Weights of a small transformer language model: 2 heads of 64, RMSNorm before each block.
Each number is 128 + 32 x the weight over its row's rms, rounded and kept within 0 to 255. Layers, rows and columns count from 0. Numbers have three digits each. The size before them is the row's rms in percent of the matrix's.

# layer 6 attention key, 128x128, rms 0.236, rows 120-127, columns 0-127
099:128113102114155184139137130152156181120095128129139158115127151147126099090102123107152120135125166140103067183093117093177148150135144134130149180119111066133102118109141122135103148136102224114148103084141074136159123161101078147089028131128103161155163160101127177073108063163126105179128146100077135109093147108128143123109089081192118154135169160187106125110135126044158161060120
090:145140177176111106206126127099192144123141132089172146159093096179108134157137186107166124163058082181126111124161120199167126142122197085164126188133106188165113172137119077119102084169132144171124139087130114107151168102112171108099115081156161118114121125115113150118097160181095098123089117135083140123165109113088125091133171175128144128107122101127181077128158167081180129160103
094:108098092181161158125155136108105127143105134163192114121125102119131081154088109145067142135102151126189122107114127185099057209105169119121172112136216134070128185111123168156105125109145150170129102120134085143128098072158155066109128140195065135161130119131079101110107125185100104134109152061133160106066076112105126182145170128101163152130144170118123177131131105113109135149113
103:124142128138122123132167104125113044158172122126088146098110109094172228119120125119140107102121145142140190120161133135105167110132161121128130140119137109183066080123155153081109088133128140153148155129073127078100131082144177104105126054126170140132091104120056104108145150119106198114137147112210139071051092126168162120169092088166155107143113131117161123118138171111071188122106
093:103165152108091171112131105159170202105166131100123106123141140102133180131163110116127124104163083073125089152109058170138143137145157100105191117145123103162130094127148079131175121131100144153086165109157172140135152164165115092110127123180136129124104050093164125131109082074138127184155165073160200194133158155143108119118080149059121089110073196115121109157126139157085152100095
103:143107165158185074129105129109132120144113092105105123069134150100147189117132144057117166119140117069107138114117144134139090113058113136149110122153115110079091123138147147135143145157136178115025159099130050112101123124086099185166081185127158122127112149075118138097120158060112155138113122124130153095058171168131157079120167084164109073105163102116069173121082108132150120108086
107:173181117111114038180155132102179085178085067097158162161079192151139129117092134131157155100133125117125099103131115156150164026154126136167117139086070098081157071127142130115078153116144150128169114148141106138190136163135170134177144175156181180128127151101128070145151119126157138154129147133122145150100103139136135154071119167106148120105146102171070136072142150121186120146115
091:110111123100128100147083125153100207141142091155174155054146083147084151140131132095106148174145123138100117110091117135123167134103183166116140094055113105126092127097152130100129177089146180104157147083087102137172130149123094160132138108103105141169134104117120142095206139141160105116213116087122085114118195113122129090123179194091193120083088135126079083112181110160145152146177
# layer 6 attention query, 128x128, rms 0.245, rows 121-127, columns 0-127
080:087128137133135107092172143065086138063088166148134130126134121150141144122150148143161175128165109132098087072121134090076135077125154117120112107155131147146069152156160151173099193157185178142167163119091160134112124120092105068056144158125145094074138095105085090047101130138075096087104118052122138133118146082155093086108156169125088128144089135113164109104157150185165135099108
098:114127138110137096147139117094124118119103174113207146114140124156125112134065073121100191098086134170125079108147184101155085114138160117130077151139124107137135124069095138094118185083138125163179117135093137167140103058137122195127126105182146139193135093141136103156164130130117119056039119111052085080044137134123153097126154092119128133097104120080104134124114078080121145121121
096:136128083139095102070141093120175136214147123103175115086155105126129106102112138074087135097135114096141151122097094126172121115133126106094139201102071097096123142078138146147133178093138075126162143192168208160126164182139180111069107169153159106135077198109125148083140116172091145128183140073113144105112125148119106108136070165142188108165130117119078116131099126119149153168135
095:106150134092096079093119116124127123087105112161102139133125116159140106138135162108100104131102186090174141104104103123085167097187148153141126202147146199128114145117131149192150086155197149115148177109150178165096132063159171102172118086140148150156167158176128109127133102172145063190083097177163137125107087084052097128155102159143104067162124147132153157098106153168155124124086
087:150098108147120124096157133121096055121136182068156082152107099161130129149152146167126082153108098083111083101095154193096123171145081080182108103063096144126135124116191148170128137127071164080142085134098150095088143121120157145152126123143120160112160143147151173057138141172167094156131121104164092112166151159093107130077121119086167203165152127132194097108192168134115148092127
100:171155111097122095104125154082175096150121113059153133152153149153153109118104151121127129145090153132118139088133125135093157166110050144213183099151170160113111093159154196163155120128126137161108156104144171104088098133157134129109172094147094167132134136149154175199144110116140093126173134097179137146126084135119151102173137069094083216180141085166153158124166086110127191156084
097:140088098123097140132120173111097147111096192090200056065103100142120149196155107150136107150133114138098119184080108137149112119070120145114124081145187081126127160160161168104146154067097154127145126102079122139131133177095099131131126172185066114197141116122149161113156109080135139097148089129100086163095147139112129145081201138157150124166141091121076107152081090137167093085157
# layer 6 attention value, 128x128, rms 0.229, rows 64-110, columns 0-127
094:097110103156098172060137122148110102165151076154133132112073072141192157145145119155112094143098171135100086095129118119125158207176078178132126173083160158136128153132154109096106165049123137155133158093138131068114124105166149089124070181184071161165141126132088207091120092125151110077114071132143126111150161109122082143144095177095171182096126102129147129132102124139112118143144
103:102121108134147101095078107199106130133135095095093181118182195132130142126142112147133147149140143227077131114137137134160174108142108157120076132141140148132130122111157139113076128084167126100094156090171113120110120124147178106075158125087096094131159163140040106158139100196068183145142106130120116119128085089076074171166072098159100113154143132100127162051166118182149136137124
096:150136120153143148158110153083115116137114103133086102085152118186098067152104233075096161128157176097113133149091094155171107161111084097141151152170113114089123115072085083134112097158055155101134114115137124131103135194141181160093164152090139081172148163134141192108079168135152133099110076080122091091111162076136127162125087168142176158158122143155152133112097160116169101116106
088:054171094119110153117139171090134161144190117143085101135135126090152104143158121080089092141086094122140145118123178130085137129066148153119119033140095136183126157167115073145141109078131135175152122153127113095151158102138134113105059139172057176156120064103164070178124106113105092153149153098133002140158143169125102137131141117142141096118134088117150131154113136116146137144139
094:163150145160164131102137159142121170053119110132158104110110111184105144107052102128136210082138121130109139088108122085145065129093140095161113118148153091111158125112148137136136160116112168081088155161107154102101107093094064097145139118170106084130134095121127155091134165101059066101161160125095180174187151193109129106115134129092115161172174128129167058160077112071132124107161
095:139135150149089163141172141123105134073143083155170086127136202151087143127127100117096211112104142102149107155119182114098143160135106146147137134098099137086139148149128122111085130095188096175082193074182080107131148107163093102142173086142174155067076075090117130159097096126107103117101172090100168172168101151122130185111069180102143121091098073118100159127142124110087110148107
104:166115109133069157090120131136129090176141153106154082172155100133111121076133147128127167089127129091145153135117153151103084092127125137215140098111138179129135163178100138126158174182098176126115092120101093091028204158132114126140099091195062097158178125159127105150167104153104113125141087138058082169134123106197147122098113100086118147097109160135095141093144140111170142137087
105:098145134157132059115124135161183113152133187116067171122084092134152148108093113105127138117098192153135152149146101166155146115206132131112116108152092081158138123112152120123177145127117101114149137184196113130175165065110157139156158072080169168077128135055113103086097145093163195172087115188114187126070098151128114169147142081130137083130106165168148127140153161155118124147123
085:120141183114109103168161118108106108123083152125113178104161064093085105082146096166135146120174063121148106088147115134208091137191123080101119123159201130100164117188182084136136149156151131114113137143128132143115092143071089110140177118123137112164084122172101112166128112133171124191098141199085159137125124169158161124135157120103146100113137121159091029104118141084107083102095
093:123145124155055132122174156151114097124129180117123152117123144148138126091131104123150162157120131118158130111137103189150122165104157106046127157155123129201155146000106094115139117124127106109117182172184139121112095161094120100145105155138105075085125172081056148154102128101178128103108156105165178075180149149110102113057118134136118105168138116058107133154172125160132173112121
090:083100098088095097249172116136146081178136139130146212131140099133162164085147087174153109153154124086140172127156161109088131122144145092115112093131075148128106160078117077131120162122109169100147110114146082105119169122134157169118105139116116108101128141159162113062137099109137155164163088130127065123047134097159135128071113104148099102118136179115172100127189103137112184152167
096:141154093170088072139164185073136121149105120115089136120154082195126136152090113113132112086137089118152049150173146081116142111179110106133147098100092115089089115161185148097105135115171183181130106076110090116137109123139122184099156108096158107107112151160107180080078110107088046121175146083125129096109103144145080065098065107095147135118095118148141092106133164095115170102126
098:126115158099142139112204117080139121137136148174142142050100121114162134117103060170019114130116133123089152124127147174098117120125112132164164090170082158162127144162132158126104107113126131127136175089119132059118156165076138070166126206142069139156118110102191162120159188123169138154160146092128119145068075146161110098139135097109172141087114138116089067143119155181123134142107
097:147112096109077103131170126123154097115172102169115179130139180067093160152125172103111125113104120095132147167117176073154134121116100127122081115072090120132135136092128100139155191126150147122138104128130100157122184109140118167065174109205125118161187124098128137172172079133119141073100151130073140067127187159111169157121070105113171126131104069119077159066154203118167117144124
106:157090120126164166162123078136146130137188105140079138103202144072107121169094156095127090192201159137130090120119105115124179105123080133106141140118131237156084148139209057096089173118098133117130136072149150152112125143118136169177125155149094143121117131106166100146108144113164114144148044074132129133138205089139142135096104173100133128128108176114130122088137148126132137133094
101:106140131127170129099178119158135134177164120118166150107180140128133122105164085132115153157177074199151186091140068143138087105109082124129164111159142161103133136148167135097159120107158158141143105117061143091127125099128121138112120188155085132135135151116105145200146128133030136153116055068126036100159140160116108101091098140074136114113066103116140094100123085178159086157110
110:124089113101192128124115110196157032181132111133061127104144123107146106121124176200119138144134106139109120152155108140148177141054133146144157133140164162134095158041168086140081142158131116102138117171114129207123120173180169154070166130117123162141081118147118135130110130107106111171117083123117093173127142176081146174150099149130102132130118161130198077122129153169187150120151
089:063138128127112150154128112103111087131121164132130077180111111122110071114117130181111145142115056149125167106183121178136100075127105083127081114105080119064210134098178140134093113123104154135128103118122109096166131131057097135182133116086090109088103165109115134135196108169152153180178133055112099184103130139133142163044149120099143156121151096115132113182113100096147138182142
095:135121126087113143118123164193092153103079074180116101108125139076135176115119096092145149053096124098138086187154123119129133091152139158186119165084127079151109165110117117122125138154121124147199113097115205162101184138148063163102129155147127151107111100115091120181102135118061176093066151121154212124130117130103185137127133133142135150159142137158055135164150151113199127116112
107:120149133129144070141095112092109105127119124106152120154134103138137162153159113113119125134164046159128089203136132144142157142171047111087105160159188115120139106140109074166133127099104145074195143165106187171110141145130149136178065132143182080137151136063165067112154095062093115125108138141123083092178128101103104114174125086088189105164144130178136091175105143161153132101117
096:159131129082109135172068133143101209097118097126118105145096096157165073158197182071104178126098149121131122108127133125076129159157171109083174121108098123124128126141086163121094111157131086164079165156113120163153102087125085117185082154081119126113106146140147131150134194075148095106166120163127147172152158227112087158125181139174052146135127149080092146103148118133127138140115
103:109145191128130139071145172139156124087117150143186169118131078135136105134091121156102141148145085132127168083116118133084109177133149121079178091105135126119171105098099125118121139112100179159128184111126121114121128169106109114133024133120036085103090110104188167091138101123191103136138071099130102142122166163141103138063190089137111135136172119140134080141134065130051161104154
080:137139105114089070185104127141159102065086093100135079145112075161181100133153102145096067097091112131104122086074156144091121122127150105081133085126135112114162223121125161051123093191115165160104153105159116105133149113138096114112147070110105095144111129122136105119092148141132108106210099041160119118158153157138139091099105128150159174135141090154119125119135162069145149146200
086:121100106171086154097115148132063111093132094190120132115136126112130083149115190162121137158094124133121087128099132120110105114120121150132093155067084144114118170162098139168173100096099186142079178197100131159135146189119158162146151110111154158171161105159170154088141091098070132109158113117113083111094207174136173117083200113114163130102197120169175120060124133111168104120138
090:125126093113191138172159129156109182132139123168108074096084080106084064108163098146136185097195129114143168159059110107161134135073163092100153137135129148080124137124071041093094084100055115129101114126141132058098117120109096114100134125118103167144123033110140159144134135142115158128205137126129139113064144093128129167146125123106086101119169128156117124131119127078101168120158
104:151088131121162141154138129093074154177074153162168066142118105153102140149089134148132128128203202163097193114137147140132099135135170192129161180149141121174168083178141093110138100183156145126085132084089115172151176139122122133050123130119125129078104072154092136166052143151118142073148128118125222158156097165148100124167106133162106125116098129114114109135111121119126161122078
109:053081144074111080141098116108114139106068113145131182114190121133098147158111139085165128108081154188108128104098128043124105095175134101081174114129080140161132117124132114149091129132130229127105176127096131118133107142106141148115067152088171101114124156142094107125133158185087094104150133124087113116123156099149160079176140063154137151208103086185146097121154127143097150121150
092:126149134143104127096110140121161061096156155132185162136184178080087109143145118102109151128132118124064136166094137141114086160115098101152110099113081159130100075140165090128107189109090117155161169073103056160121113170133150134156125110186152139136144105146176091128118140138170082105170142086055073092130111189113187163129088075121154094126124118142160150028120149119102113138098
090:101168097110159167128128134148193080150114128111141085071093164141234174166127092138128131119124131137131094104134019150135142094106110169125105141113168120172126115141090092105136102137154138136093150082173102121112089105125103147139116144103096192157120147079103129124066130154170160147089151125121136098181089064134147131108090128151107099136128160159124121141146104126250109103082
097:159156111130176126150112107154167160111131132161129097114092151150137172105092111125127164071147192086091112191073145110117086083111145102158087108138120209125148156173167140185185131132121113112063141207132181128133101147108118077099143135187164124109177101184102167106115136180145093138169174137144187169158109122085142108139142112114131094165147135138118095142179137133190186153126
100:106161149136138153103141114155123099172109159179168111102138120195114152126062102166103205118113094125118139116124102103146107137117126119151136193138090119098148128107087130137181145120150106114138126079129133156107074156086109113108094145144176071115079177113157164143149089094166109183057129085096103139036122156118081139119159151091135071114110090035151121078122113135074078116094
085:151180158110115117120142095099125136182103136150133123168159123098107158129128116071152159149147109110129131165150104137186131172177110083086187156168139160095152110132182078152183100132077138115144104172105153116126161162168069161150068153149159169149110133175174099186071148161183120161141140127152147114191082115134126149188064145068137102139136134073180112147154078129174144160108
102:205096115126129124189166155151113087051127111144113129196179101132155097185056156152102149113120168096117145108135171160123109138122152105143135136152115141122208137165164099091129108170087159116093130073156093149117124089073094127106123110129155095145100123178179167149163161066157142144120078080096109201078136148124132092117123094109151163076112174088124126141125113144144075123083
088:125178195138110120117087149130186123145149106077109110081084228142167121106078152132124106140091179142160193096142132136146131142120136116152106128131061154100133171108131174141173143151110172116129230132074155107084117143129206122097140149087138132126189101146144078108118145129112088128123073137121114102151119150076187103150181107157139086127168124112146133165071157132174110130141
093:140128102105103135087104116056084157138131171134101118083123088059156059087103152132089110151099118188150121103144111143141084140181128126168123118144147140119153168093137128114157093201090116203127113117167085118101152126099127106145190113126091115120124132067090151184093122131172112138094152089208116129135142080155155122106130104109186194099119066112124159175101156124121191122076
103:159085127156147098118180120112144088162111165127116085124138094154156120096094123191100117103156141090092124146095168118138097132168139133122181161195174139167129141127143100112140170173079199091100136126108144086123130147124167174176109100184149097107193098182157161069152108059082106153163148094133141148130136084185188071116132161144180099096177166166152113163107121106090155127134
099:102093137113130151031112157152125129135147143130114085095120142064111109120145138118106109182169109186217149057142106127126089105145087107065095122085114118091099105072114151121107104089110123087140079120136106121122205131097128113133133145171115079154191104056087121149162164138092131094161033117108138097115173160141090147105149148143143118197128127115129137122093117170162155148124
097:099148154168135126127142107130069173078087124154113095114076163098111170105121147103131161107134155135128145144123198043141104106142079179115074129176144085178143109132085129138149144142148127131152048154190151139112111136103127076096092177134161150159183084137127112131238100101142156127137142168096078150086104096122169181139163152150143136100091133123147186134130121161097141188121
103:092151141101161124175107136087146132053112151129110140132135099095139127096162148067140120120135163120095126097131165121095128152147106190113134093173137160129165150173143155106177120139107179107105128083120161148110148154161179145104111062055123136170119111115132103125122065212127100149139146078127135194202079110166145129114125160109060093151140112084181171124108107203180108088096
090:179160109139062113126135152126191110150198131080110121144129185174109091122116130095129205156117134144107143096175154137113082142113176107128129122097137177114109141155166109088113189159107130138127127087124082109096177119189120042109166107133138104096084135139138129156110135139175074179087081069129115073189144150163123148117101134109153113052094094084179159142129129107139156127084
098:099115137128152138113130134112072122093137114114129093143154147100132081122086158131092177074151162133184158135097107114110112109132133107103127118123132120122169223099146129108127134104120125085117161107110128126054095103090095125132149105133138075035105065158120121142123181111085082154136091085122071213182170149165135097104109114162112083119115126057144195173085077122152095105080
093:094144062135121120167129121105123122119180131133098093147134179132175145096172185090117104157138083128124153132132118070115137136129134138083185136118098066122136166061119168135110140123118142119174142122128166142142115166202154145146154076100064194122192166100134093096063197201068124177145140153135077114181151152147158122116125125100130119126159118173117127195078138108136159140166
091:102116126156135136163123152149103148177157122096140113131071157107123098133169138101189093124101141119117110153106125133121152154147114105169087197131110069059034174174130139144140147093134115157155121130169066123169063139159149088112126062115139161145119129109058125139117153194074208057161134189132178109096133097091143128104123146165137152131186146159118125147162111157101137096112
107:139047105096138102171110094107144097103083147117121117157119163087150083117121148153112117136133125078114144123093146156110075157117141122141131081129128075099187119116123118170124169123087127117192054133151061171173139100192116181127074129113103102068150146097146134150153137210152108169120139151161127147177087139146146138101210076087139115083127132132164117157079112142082173163174
109:103120144124152128136183093135099193173176163113159155143128086135084153157087148159187192135116077138139140104157112192087159146129155054077207078121121126140130162144129070130132147087106105113160137117133087119112123158093093125167101155206098114091085108173181123127131179142185112185065121140108133119148129105156163157117141106069168115167099142158138098155150095127124164152097
088:163182114122165092174105134133185075145112143078119129156118111170153133151112105161137090132111099126102205155139090113069169114182083146140157134141130117181129108120093167216133160118106047071123086137129123174126156129131208132116176143113156118104082165172107140117124145159074132121096119151098148144150142129123141089127137149175124094155103124129152084152176145192184089108056
105:134161137083112133093118202141088137135157126076144102122167136112148208121111155121150071122180102214119128090206167130117169137177179114069129134087140172135089103124109141109149160132137083194126164116104079143147143129149110158093104077134099104126130177110164142166107152125151087158090106137098125078198092193100145136168129142088125115138073146130127136157088098198137136145113
# layer 6 attention output (transposed), 128x128, rms 0.193, rows 64-110, columns 0-127
094:138143080135078099088174127230176127092153126095148164132176152057124148174144135096145184083165153133144148120190104141122154140144115108143137120095097101073140108156057117079092103096148076124153072142147096123086135191167172174103178093158148140139153121125085157120146106151185159110111153107130126098106162138121072133102096096111160146150168170156108049115138119117124112132099
105:115122079072095129074109176120114070112089105132103167084229157148122183146106129147135134127188140145114143168074093115108184113145156151140101145113163097106109074016109105179108164154149120097109109162116105147157133169142102107120129169119100146121119145089087113123115103094203147088173139133111105093151112130109180083135157127106097145131141166091071101113142190122178117133123
092:124136065122145127116158132151114068117142121106130126125147109160168090143125067141130101107161174187118218142112174101129153162127145130137111185120122106104168156133164142091126162134156154173040131151114084166084119103135082165096127118078109139137128142149140168135106124151091147114151087136173114136157062106227130181094085134108101121117142190158097178140074130192146191147106
087:144092119114117146100103121162126144105142121115160156101141096085113190094107094085158131136083104095160052149133085166167105126124146116098141078113162166150112055159124128126159107114122086097128174118135152138121096112110144133122181141181230135161157107138089131142123161135122094144105060078106058136136132157114113070111096188193125135139176036153105162120171157100091130167149
094:144153150160175163125166175155063109176128087114125118134109054123150076126207143122082139112107083076085151122147161145157161152139090114194162136115115101162140125162146104177176131134092080155143115165166162087115175074125094128108211095065103107117116112109152151186146155119135140125127075087148158134097161140113124174180135067132102129142137184143129091142111064110118133122160
090:128154105106148156099136150102147170163126144100100132079138108127143122182154175052116115160160085096106151131131182180111131142151097140091185086119105065146123158126157138176137137161050146099165126140113115149152107178157147167129065166166043193158153149123123129142136149176138137174080077141134077145158117135105057137084149130137123154164125124111166028116140149091153126134106
103:112145123132149150145111096132106121094167144114075149118138078178086122155129091141148154159147084141063109149135174111154137069067109141099162120100193212092148134120108105118161123134129165120223119161173147127104089112122119184164149153130101179123108127148090084101132090093193144099126045147145123150156132127143103101073077138115156118182158113138117144048085072099123133153111
106:102123140202143109142128111067118174098071133174115120123133121117108128162118187135163135121099171144142101211090073114104131130150128145113088125160075136076073215140072107113112116136124148151070092066068149157136159146168119118160053114116120077032104109097099137095092118103104114145101168130143118128107116134096165117130155118087123122082112135106158127176115129140120054104115
082:154133137149164134092071141123150156185077160133115124175147165142093100105137119233133123108125156150120149173159158121125095111162160096140139109134157141160142147117159107166133125118116097165178170146164122081121121130095108173166059152147094109112078129096094138159127158114142077126113122129087164160087116171093139185151134127073194152148114058164215104138061127133070150162173
091:118158131075205077118124139128128124140154078116159119156109090159122101163092124114186086079116130166133145079116099116111115147186126100169112189206116139096122083115162112112080105135165107114079119137066176132141144186158062116103201140126126147169034130127175138126146107092133136157107144099131100128138093120092124172113128076098139180095101092104132116143150176122157056107134
090:123124175126162122156094100172077134069124119136104104110170132141080140133051161169193085162105146110133118113169079129115101119116169107168068132145218143048118152107129106090148150102094139132153136131093097102111069084208139094132099111115148134106137138178105112105095132122139118124161188190140122128170104152108154154110115221099136120112097123151124192163172105098108123118099
091:080193112158163157166135128142160155153144134110101140144150142144050172082114183118112205132153139117130175135148112184136076135108125096163152162134109097122152135127039111099102147139096102113123165123140106177074093098117129189113084114123095141155157062105129124189162169140171143099128149162103107154207109154131133146137148177101134113181133118132167146171137054180076148106124
093:167135127110114118147114157120087138125102117117137115151159087049191115108068081162156124121135142117178111189123166085088119178066076138100139125089125168140148122113125098125121099101142090145157121150118143146075081176155138148114110102131139138078182113158142112163108094206139085129121152145103129128130204107060097070134122187151145114195139117146207090125119107075067148144156
099:077157089139168181124092091143106147104171137137143169115138117107121160178067123105145193109155111121067167096116195176140137088160181112100118129111095141084092118115160107103138172134115163097113099156098039104178126128153109184175068140150100114167140108131110131059193136101172154135101108122102122181142090098129129106086147137140177168092185114163082147137110114094113134078142
104:139028114127115160157071111164185063105123143139093142097146122120139169127104143176140159135149216122140154109169090114100146187148139108106129153153164113109143093079147138137149138127123160120109107150128111129113122150140139165160167095111060127117114185090097160097136141160137112107182139189139116180154065139109093089138056188134167107073151082169156149089081166116138179136096
099:182128084090112116132130128153092129117153100184127158133218128119108145102150122156114164139056164079105174123105146063123129172118161129095109156141165141112148111057075126118129123133132126083136165140176132087126091111115138101114207129167074209117153114105127106119153157137183128069192091097104124126140177131074125072162124145106179155158167114134137130122127123061088155176156
105:150073149103142112180129138151111103079114158133115139138189117088092153115073135188111152141138116166149161131129134100159162140097115132118100143083136026131105065144107132130127109122109098115093095174139097100182110086122093150134166162130159109061104188118111172120126191089099174078184111156153151119175081081133165169132101145063134119055152153156097109152118184134151163103139
089:138126149150126140173062167119091097182129165067093096110163134109154139097072136116180078123106104132123122118100146075115043161115107105100126096150188168130153176087154064132074127160121130127153160086079160123050143141155134117124139182122115139134114103188085129138137191155122097134156040096094121075075144131136142154128081114124118185156093139131171132154162104097131157134134
092:103141125184154183111137111071080194168107138189140123111068079145152148178145163142093141141159136196121142098107122147107135121154145157079102137126081103180137118135171127103160097134108137134126115123112114077215143150109139155182122164200165132176165102116152146157157096093167171122122099109107175160110170094178077179105143125115123098093106159101111056127079100109160116081113
106:141110142133108144105164121118165147071099148122100138108106200080107146088170090165190149103140148189142130069125148106059134125161186159101187105205114086155149091127083123094115086133156138133088116166142117126167148086094082105126140100130124115156107104089148114155128163129133079112153121110110156130139149184111141139121199100132090142047115089159137189114167066125098147102200
096:138150121137165105105174147053194136165099051107121158151120115182104095086104152111119136141135102099190110131143071169137154184152084087141145123112094150146141159205162208213097137172137104099137157091162173118151160140105132117161106147134144169130148117132114076121065155145096149139132180122167131095141113120167053091164103132156144151109123118136149124100162163138128083171095
104:167151181130161139136098152182138133135112091082086081130145120173116110135168131141183120110099145086180106145188138103086167169140114083196113085103173170108121092204176137111063105108174071120116127107128129078063082120137097096147188069131125159145143139180100141188172119152124086118108101120120146148138144150083131131140055128101133174145134110143173109136187099142146102108136
081:167147180122176119148118150112151120163156134078071131089126096128110100096035133088157151095149161125073099134140065198096123135099107101141107124123156157141146084157133130146153130155086097125131112109110147118047164104060098117120118110182157166166157089193103119154102166163130147120084102106122165131130180115155112158082109150095110090135160115141082137198171075149169147196126
084:112131123172118137123142072179137126167113110076114117153116124118120105058089078121073135117123165191110165106125181176184169116156153165098177125066154177142108066155181071094148097076163138131133118087129084126083152073147156148109154089115154171118170152125082140104145185171123140158108080096107160097095112116153149106101108125138112198082127135143164154085088072134130123106104
086:155128183134177141118151123175104082126136099110103105133137066108134136149162133057139124118103149116115131115148136126100124116118177124153108157102156146182184173128170151173144140104118135155090179135151136129167085091147147116109097149118161146119124160155093237154051133149120098186153103123162131114088177096159176092152039121108089115153098067183103063167101132131137148176087
102:144125139107165106146186175108138143171125125132108158121127088236142065177176155154115119239152141114086150129121106159165118065131129138117117130133065127172138160130102146157088106103135098095168059067160167134105127133127140137120111138146119152122134172101179161148156107094111158129180169171135144135121141107167148118100119103082134063172149121134096076106159191131134176093149
104:116117105143118154143124124124107086141063084100125110117103162153123109093137134190115103160148126150097100114157114203072110139122105120189132140096159143172072113121111117142124180145142108132112095150158118118064167070121101086126088083124158159175216063090136079107184113051146099084178173128094064121128151131130123126134161175116099148106110132148169140121127148140110157051187
087:104148102111087166134079167173113079099143138108106107121113123134137173079142115127165087129133118133113142127055190122129149099147160073144195110104156156100109129124118060187129174110072143115158075173082085150142098091056129182137116080127125183091131173138143139071159148120131128131101091112157097176205090152116097086093114195147174149143123117138166137095118113122093173093127
086:112113111146086112125104095127135104116125154161131111087178108158165083175104158030078156085114119186172141181150073102092122156111210175080098168148087156144134125083128112119109064115168143127108074165070181116126149130106137121099168153157133117126080174085132126175163146116144094105123144111175137158148149114141102145062155111081154078129130124109091072152135185150142122122151
089:102083153128144120133150123099067130148161126085144145114090088135162152164126140106082135122093098094095148072148185162145166057106133157142188109096122155166111169086165128151227138135104116152145107141145143150161183115146080191147127166055152111061128154128177111198104121087108125168145170140140148130145134158079168165127123138077116115113124173176092099101130115077152107175152
096:145158097154143100081125141105137122090130146108099115156169138113139079147175139106124080141102092106170161081087191048140106153088158131125166121109146167144073122155133103055080139150169161145104210110103143082143118160183104116119109125128039109078157133126132168159167169186164123100103117159111112131111052125125119115178141094100134135154111187123199086121138133154110123097163
081:145102089107099097160151075099135123134128136171163159190107183148112105172197146145186095105103141158123136085074134126084088127131180118154154119174107102119144162117113116116122150108087101151123150172129142168156113157084114155158143151110079133091109124092157110171173131065083189115168099114106123172164094192137110155079092153070168119081143116167172107098161138070132133205159
099:209113121161153134173107157103176119188138166061058139120128083118146038114069122192151131178141148135138115156075157157163141137081087056112124104088157136126123130148131110107143149117110141162135088122088134137123097123179131121180140107103098148121127173124141143116093138179151132090110158139146194159103106116184076139144133170162102087202120135189178124097111106160141158116130
091:150129151181074093123116141201061154115124080115199120094116108112121116141113083092155098144108098121096116186102102156137211136144113152118116097090110070145104111138154076121135112152176184189099153112104082090061180148106111108119131112070146163055090127145118088148154131110094148169147154084157145152196143059104140115090116131161113157112175155112118163129124117137148126134168
090:110161089131155117152105130116152067161146129113139135142131125135132135120120057136192084095119127191106049171109088120197128142133099113059113131160126174101142103101147129126110116149109149179120142134165163148070139225127081143092125115154164133178127105104121161118157117168067171123119089135070106127060180097143133152093034105130133119130132062082132095129126103135112111126174
102:127088158156168105198150104201103149079125173123092074160089097096124117117153108176136111122111166114107120064131143155134096093122073161106151136114154118134146116150110092087176124087142114157137082157169151140055106106170160116071171076075133124087100083130153152108124125152080108104169137163149181113150190133133151173120152106124147080184128088197141127139100072189108121101127
103:090143162104130152111139148127091095083120122107178119148186103130107217106144091097145191118162139133075102122150111099108162169188118107084088146130126161094167113104161162143099116153203149142097091097158157141138125142115136112116146090134055170116146077126109139092187092156147123123170073073078129104075110068133108078157109099168130192091123123119086166157156110062108118145137
095:132131095185119117114169156141092142097108169127155113135141140149130146175158112114099078120123087156124064100111215116112070071161147144108139090126164121119120134099194146107177170109175124125089121089129153120186154165187154168122069125118141053143177103137119131108117085132101117174165137119115097061099175104116120077167196101197159097114122120174063135113086121129107120119115
098:152082127131067098137100136092111129158114116094070153094128178138158105142167095135074087173176126155189129134129110176088128119073174144078155119143136150072103120092172148125155119122137056127163152086141138109099121137111130084144106130083145164137094166100118111125151166090103132134123097144152086190172117175094089129080141105136079110146195083128091142139132143192212115163199
089:138148136086124135144071121142166168125137143100123146099126138138109125157111107084166107137136060065085136197070121140157156140122133066150159140192152150086113122118038154149154146140094144146124172146111158153097099180111102167106110143147078184131108192124082095110157152149106169103138097166122118180199062136108128192075057144138187152159145101118140151102107107124144120155114
096:141106110113144147146093168126136080168162120106137096100090075139130116092163060107127071207126061111117096164143109138150174159153093137089156114163157087118120126132199182143148111146110147152143153150130179125095139092177077095150199088104067184081120105118132154116125162120125169091170074097111161139113130088128065094140124103125070095184128111180137083149113127137165161124148
091:122083131114128120106108164187060129153148143168157114116114179082078137109136121070134097105144092073086107151144092129165083167157143201109098191143099131129139125103125170125155127127127119115089140155115094138109165091120120111067168112137163116165099079152049102113145141119063218118118094091170105116158167166122132145095126149119131168044157109159139203163158140138166128146140
093:097163119146105133063145133135127094109137121134137164128135169153122143153139179083107096108133154136116095132162069158127122082140129159126111192154072110146138124073116129134093153105124171162169120079130086126195111131093172188100132131129172179149122133186112127086090106122152141207052122123163062066104147145127120175133175117107083161088042142111129107157117110119150172154055
105:155131194147161137123109106162094105116147175148077119098103160112162145097109114123163034142089114097113075132112140117187133141097117077093082129128146110101076189168127170126133159157151085141169134077125138158102147127106112163131086122092182110155112121148111093087146080103005144095117094144155149121074169161108179171105111121110112151117123111166133153104209143126142130083132
108:160126132122141133162074109100173120117076127155150130150105135159153087146165144117164081096107156070108074158142116119088098159111123139187139148176133125081141155179114154099116086151089161138141162156089163147137065107112063091129138139139111123134129132170119166128182113128121118083128098121119118139087104190080129155149115188089148176122103124190213095032111076065086103109128
081:070103127089174122146136129112115179098070118140091143094083194119171101134112082108122159163100101099137170118138119071121145110086118186126122157164071084059121176111101098100138123123116160078115116125146098103176077149102079060144106116096136106069110161142160074148145171090141131111140165139122149103170112114143102140121170113147107105089117177137112176170125192165168154073195
101:153132074091089114140132138141134147145096186159160141136149182189054150146126150150150174148135098105114057138134092112153178123141128107140153147132084109113164086147094163132108087154125109114074128143185126149157103146081085081112146145126068157138110149151105146087209100133127164081136199144151109157154133130149096130107149127139176187093149110090109133067193147103065075125189